Weights of a small GPT-style language model, trained from scratch on English Wikipedia.
Size: 14 layers, width 256, 8 heads of 64, 18.9M parameters.
Architecture: RMSNorm before each block, no biases in attention or MLP, untied embeddings, normalized queries and keys, capped logits.
Training: a variant of SOAP for these matrices, 904M tokens, 3447 steps.
Each number is 500 + 40 x the weight over its row's rms, rounded and kept within 0 to 999. Layers, rows and columns count from 0. Numbers have three digits each. The size before them is the row's rms in percent of the matrix's.

# down: layer 8 MLP down (transposed), 1024x256, rms 0.234, rows 250-262, columns 0-255
# up: layer 8 MLP up, 1024x256, rms 0.221, rows 251-262, columns 0-255
down250 105:515462437524526542458539540461454579541488502511385511463528525563521528539528507468459476508544421512467479561507482509589520513484574477458474473524430470491527459495482530524505442523484479479484512513515472493506519558526494541522462474426510538536470473474493488472467409508537484456503473520488433497583480505465489505438506546449462533526516451499534586504410508496457501498540456502455541526508525487509594465605491503528513581519515526425579448544536543519502520447551433485538468426529493505524515448511503475510553457440510509565489588488435488510556560429526513546597487452572495466480545485528466458557488505475540416488479542506489426465496504491471523508453440486539488475499469535485442529481502544593585454478514509505553532542464509512439572542462465
up251 099:423536501502439431524567495437526414518540576523477530493537494552517447498492550554476500485480561507529541522530518602526508463494534482596501593491492518536448522512506427526498461573493513475442537549482463465441505450489403512485498407607494512471537486563495513485480492520472546499432487517521486503511483468523470455536475448452508524472548455468430555479493544495442514523549429477496515596523486537460543465537562540493498511469579559566458490487432512483528529555492516472474523469423559534537530481576492560492504477488540511573540506545518598481525495475567542550533516480529535495518447497468512509480536465499495472477432485526415445462510450478501500521593479500451467530562497444511497532457450466525486523521572471441519448446478481528519528450499485
down251 100:549452450536482475510484461489478543516489543494490513489555485512471481539474514495510492513465557417507526593473454495496500521528472549488455455482567542570503458499492516503500466525538516543459498559422468468547479482536490517514543493503506561501496478512529452437484437520513488512438533482482475492535490431448411511558492547456477474470495456480462547527520571477537468488507504496632478557453483474425487442516454483528498568495568509568456598541481493472422537466503490513475575467449501458464451519542474508482493577546490495496509512607421436577589551494503502483477441443530585469539493493489537544526520434509560453514515517536508494486477558397523511521498539519495505466465460398518479519542577424472432439459523576448524522510461512540527549479499521
up252 083:466453442525500571438475527466587454516431490580471502534516426488523459418520536473501517508418542436502469494467488497478433536516517511541531494508455466491410476416463517583516505493474458482484485487497526517547563471495601518477454512519441525523473450543539578472502540489494483560563565511551465481555475467458539488489501489451518511480521591488533511459470470435503535505518531503538461547540529484538511449582519481457508424551565472506504514436511492514556530457507554484522465464529447498503529524470513492545451487523590563438512508498526490502562504525548425517509507551583423535454496520543508489522465507474390520423510528547459488512526494501566500534518550539531501418498533543440437459426479517459523523552497529461534456502529516407458502496435531
down252 090:473434466480496443460518527518512497519432485460547565460517526498526490518516609502503418481525465459514447562500450524483508562450495508521540499487496612498522551571579550572444509509441512457572538443493498528547449476557465451558533504487564473489432581449490541475485540514482501507521477492535494443435463560453522486425502435547530458495506447502484486465473548489509447488494535523481514515533533487439508497530433571537508488498506498494479559527487446518439497581495507537548542456454559536528498574511520452474501474469580494539504447486543531497503444475516547500517473526517534497552500415479468518441464478474546411510486436474447469551581491513540514475499515453576455502499374529538468454437490492501525390466522488460502443501480472534448453532474518
up253 106:547422525546533445464467542485504462503509547491518520508528494505495525477477436468452513521476537492450477551489473546461465486530494538504487512456444533457526490482514574514547478530366450446480494499438531566472491546485520472422497515546469508436527479563525505594506572550525467475448533446561510495518550551514521502485546531511566456449502492503502496510523584505446420510486439451484485562534475509547483401529455509560497514543500485455471498580488571476423524441522492550479530460489528504471452561543479438514469494465566430589515517501563514464490545447466523487452515469449508477432551534439460546425434489486505508523494560516541452444521458505551494562421534502471551523426571513498477516524469394478510532546461564489466478487518488552472461529490534
down253 096:519499571432522532512427532475454531487412539405501511500526489423535508531443516484499496487549558467514452502469543406450521488554494530467521463527502550512498484505477485444546556520591503464535570492546486462477486464515521555572456534497533506419540587515488542458501574482516485541474474473508459460467510556517493491539567490495543500480487556438473525560549524437444501495524488510515516522497417489498449437527520430473477495473485508555506526447485499560444537435453508503440469535512508532508553541516487493492532556537497485486539449475473442488530493438362490521462470583518488528441505589532510558461467514473495467521506455510537478456469459541430424504500432536496537590498490424487482479527487477530529452451537494567494546386481466527545467497559473
up254 100:522574551509382484502491512556487503525553506524524495519491507495462542531497586546483495464504595528505477507438574498481397485494503501466545543503495519520437466450487522556568511454470500469496438490478511476448485469500476502548457505467493454500511513462521485529527490569489498497503467536493526522446525477551560604473436527592493470453509489525515436603538542541541442540424521538408493467456469494479497462506559537497431501415531470550439481497487467508514480542534486499537437527513500558499487524593501433462579459506509510449513494458454511520497483488562463513452513533571525515491525501547403445559460511540460447484409456444481445490525540441518470496508535520514509469483548455499490499452387539494489461485535526492574570465458497511479423487443475
down254 101:474469519466465522485495433540456449486507437494529438465525474520445497492484537441476489490534486515536457477552544451470393426414478447542497538515421495605473545452493522486491506483527523529570481399504470440519493476462492524495538468550430468455508522511534511524523543511524567513475518468572498505593477582510574561484488492585520540471467492488473460452475438501461523512483530534402499483479497522523471494424549548542509490499496519460526395560444464568522499505506468488523572432452493490448499492448590544466510499517550501482522528540488464501547566532496495511497482510506449601482497434512458515565524404531498567567524523501495534465483492467488455475528484520475555514453535505508449453502399555500491499405465569523459522483540466514490530519502482
up255 097:539510495496485574511485534463505396516546462519466500481503431521508486546614460493418547505481522464459489504495519587518506476502450438486451512504520467484519603537459521584515487494539524471476480456475538501494482514505466541599477536550449499528433516547507454451548508520524511439530519453531414561482543409510516533490543536473550510481513499466535494488502442537551471525499588485484435469456478467520495409442552472444474487486464527573509489502477426457478510491468465522526533470534503524530478547451482536566462530533589506416456533537467468500493561546452559476474494482549508502464544571527490469570493438531462410513425494569523489494504479494498460506464457483427508571483443388497483448523527486473413475479544515465469473540505451523544490525527512
down255 102:540472520484462464540510476454519494452492526541470439437502464490580446483494538478516532475421470561518643503479493482481539524453473511547528458511494561475453492505553502410456471480553542402542507535481462449444496448476450477546482461451528559568484479465511532468513521489507482503497570448457547417493560537482536515480414525492473582548529501498446417445461496496505503472484540483494543478473489495496576448498470526527505430451513464508444446510508539528565482511502491494544485504524490438511469488430554463432466532462577411468480510521466432508539444509497443456470532460501568519455496500508533458481437535513490520446460452456428461437490496492444457438523449474533479504439475487496459507514430473553508409407485540510555495473511475564456495471464520
up256 104:545535537539497443504534469418461581508515500475431481484400496499538532477525556580613455480465483559530470474507493555585533586510525421520482559486463519464493495450487465463530440507535567455533508549478508445483466409549526548454463487512464410504504547497483455499454469481519534547501490611545480540488481567457482488565487425500500571506513477494441426498532476482501509487478518462515481496532506476494560484498577446485503535494551534544532521484534520537552550510473527530417540519505596510449466510531462506517503499578466589437490502473554492461496455461497479510529511514454447552510493600499503484461448525504423511451507465510515489458497487509505509507498482500510536495554566488510483459506592480466510505442575550474506451475473508526447409576522533
down256 110:493462580533532528478495501521424511525550537494489489552477414522562518572505569524495410443494525496475535491473562522450552500538535473519530506467472500520504482431564521454499537506522476577514528542585543484579503523544409491512590490526542400473496495490573493612514506513528494504563435528476466557468431529509449466543509475479504510536519516464496472445522477507539469403576545526439418553446481562485489537532519430505491557462474444486522510445505472478477548487516457500513520450562494468488473494475484477537496556476559553585507414441485539477450509453496518511505493530475446504497502487457494519528535496517463488422498467534505527555531442517473530499529463485427480553509561482515469539473525484440524505428438514583530414504516483566524465467480435
up257 106:455531491421523451498521519525424495504456467486511501423481471500484470472474604494506539448508526488491495462556567518450473495486493448464473509553494536454515456480504478450571559458642578499514455500472536502503559513525548489493483440526483526545484505490524563547460560470459576478496477502453517512512547539557485525447486530542574543444446498564489477540502497463511537513481511481487533542472542442530399491549433488506518507572519527474488510481499455480389541527552468445504482443447434558479470523419525531520456431507465531518460526460484517442492525496531498515537535554448443555528446518550528418495556556525513477510492546501495411520474490524501528477506534502493464467513479501563556487507543499493516482479606504454588499493585447453598468512486438
down257 103:536468435505547439451457438523493469524561543509504497557494480470517481505483573539472429460497524526521453486442485530481489506468507469545479532510553496515508520507463442508507528499535613491485546490534529457535466476533522535492550479478465513578420436448461518499571481486569466470533476489491494479478456419453443468468442463532525504476483515454496424493536597501399471434459578532461467567534521566513489552534454519498480449528520544524438556547483400565468522445457510525511409489519514472606551451539470506544506440501481477485521536520528518404468558444534465446509527468498518520530494438518488475507490529510484486489516538467512447549496431486508527497528527546497486544524529480491535513447420443430435532455527465547536444546595530473456462514547529
up258 101:531483436514465586566521492517541543515494501489468512552502519538411469569522584533526505503505465445472560560492571490495495540540499505495521470540543539510499449506533560527541551535460513539451458518516521535471481515422432457512430516472431489532547512494539543580525453422465499583547574483499504516511490442487516551470529435430548429542480494502437490547484486480458446459488553500558557469539502476423563466467481489497434536558540463479563472450594545502482460497511519558493517541534457496473518587493455584546509549514511556462439545483533431444524426437511491472507487446502511544468474520516605470539491523533471507550460523495475539530473425513506497503571520475553467531484479523500447525615484489502495512534496463577542481556460516493509516491496494
down258 095:498486468530506391411534502493468497513474496518495492465500490474525471544446444483481477516486556510572434545435428567552537467480369544475482497469461457535539578550481488512469500479485458487536490446530528518499521563434534498503575451514498509462493523567474474439454544514496514522539505474535507508488495522448519441516489525538495478428521464523465516476514564536499552500543521418477463489497455484545503506472487468489506473536520439474449594473546476450492518547517491482458505477491572406573479417557496490480469485492471423503546454488508537524496496522528437460411537495549519449498509457546421561386524477475546567493515487529485487514527606474596499502515507486511561471503492454443534451407452531445464516469520467414503546530501524509522495553506563
up259 090:561512505455440513544560499518515541532474390413560540484440552478557466452514471512397500450534450589479522550526561458503543441535490487496399459520487490505557549478479500468514429508515523526503455415497501560512494468526466492437472515499528495531502487524511526470560452474543476509493547549536465537448540583501514482471518472492534531506500534527468479459533470500553557549473456596478498512497431439523535496496518498489444553482536454552510521522420486499517467468522522516536518512442544462545506493501469494508486506493528463510528513442501497488479551540455504512493565501447512574510498457462512442460498538488459574452492440564555430433499573543536536538463497487436467440550544479453455518387514568500529509506504465614558492459455559474477540557513552
down259 102:524493513576431495620489482482536515519450491453546538486484500472434478458574484481413597528536443501505455537529532444473482529521456520538495491498478442553550502500488584506527478542489465500526465466468504514511496495571514462475486503537519447522539486523460556635573439500481456487497542470528478469393507579523464538523524540527516472447516481474548472492468507510479447504555471463495503452559547493446433504482509447571554484398461520487519509487516464460519451540481540514518487483436449519487487508479444500515540438473463514489465553455430480431499424480470498575457507449528459506489534481432466459529505425503508571527457491415479474506521556482510465502442475516520462505416516493456500469496535505459526555570483474503401459468461523492484599461541483
up260 095:463442483516503553505485486450511431498523506480504507439471522465430520567588467493471511514492578539400412552480557461479501501493502553540549448436463546493513438453526511421467456529496485458487502529506543464470489473466481507452577537489528475535538555526468471472498504441481534512489511539568556552485429478499468505519505529481527435529485487517473523504558418507455490452443523458446542558541465573532529473492555584508474527466517477449487505551529480479497521543454478562457480543507552530420461506487530485512552499474466475400435496551523507474515510486508489524474539534490472428523429441437581405541479461549484495491521508516509521521588461429444529478497539448555431571459467411526514489442434494547510574501537519516526483491455514524462493559426489
down260 100:559494490471513527465431468516540410539514539534441494490518465462562415625426478498488430558479468530458493451485538515495501500488513504551542500521571497428464491451505549523443528459558647487443506524544460464518467516489448485479527438544483520536466529584506505495490483405503545457532446477479461457473525517462485467568499565522446465469472524502427536491508553544475511462517489469471539511441481465506500581580468504477542567504473522494520479430482538516445514531519481554522422476544530519561503584559529470518442496555573478525602574473545512551494492486483450497505525484475495469488468478525513498521462509558513435504495432522460516438477453460451512482479452465460449516488487493498515563490401531458543509499513478514525460506516487492536539569435465
up261 092:479413487524438503454492569570485508526566406504479552501484531502453439563553448524487558513522544601535472496507445546438463555501515516501498488476495560523512521531468505420513431454464479429537555457507483540481495456538485471554493491481497484533522454507463438455489439523485541522528492514550530526471416475483528502504482519442601535489426410538451478497424488495543497525475552433593473555529515490472459485541532448522546452513542459511476465513490566482492500571449470504509541530508500525515483535518506529530539565502488516485521493485476578463532566495472471543500520462469553502527573533482486459551511550489433459445469467437560587533522513501493550451465519527560479501564609480563480524575471567520524537468455490498531489534541524430516539548473555
down261 096:509573512486485471503472615448533545523501501543513441507464574554508521497517491518496561530499511478539509475525461528521476551481503523529526485511493443452476457521575497516537507468422526595484534497480475550482579551463529513494501501462553511525516505511445482461514538454527526488561535455483567515464528629523524497534512482468410585513518542473490509598508540538518489511462499488468595527386479478547464526489465481467518534476519513521562560537533501458449521487568545526503483475480476518566513496570511564444464535509493520576524527500551477534446428454543450415512469530437559506417460463624478549478504482580581521469540481485466502436507490443508437494500502526510496515514518503519541492436532540537463505545448553453488545507477476569532533471542511
up262 103:523407507482525575427513423540463525603530473525528484479542555535482516530508528515481475506525511496553559518480531511516532483417498500515565483462505498544465498566546504481496462474453515497432456608483544449447506458533528527564481455487539505534483482506508497496586494522545473551465444501478474496504541525492578484527437517557519503461498517445503488533505495523479550518405482481575525424518435531499432482446525451488511435471570512481445546534438554581500568505461498447509523454453498511471444533443512547534394597493550520460500535449490513494499553535503492550497542436568468522504495504533444519503506531430470474556451458511480534491446474468522441620491470452488550469463532498501461577512459486544456446528453593479507519493553517494517485516540477
down262 104:459504479562495481571559558543468530516444467530506474551525468487529446539481477532458471503527527574483493529533518443474392403424454532527521508481416481559579455470528570548486483467439484547498479541511490516457552444492487488435548503498476432425438513516520471501466518508476579450462443482499513547514510496463521489428445494553479437606513424506482436459504614523512416487472508482493491563550515445504507576498557520490478479456489507517600434471451481513514553535535499452465507543452510529501441471537488520457474495524567412489492499448534508556495468419619489572413513510563518484494511482485455442466540462460476504438519493484536452495523526488472473529470513471531502451511515511437451513431503526495503501498518494512519481523504471458496503537514479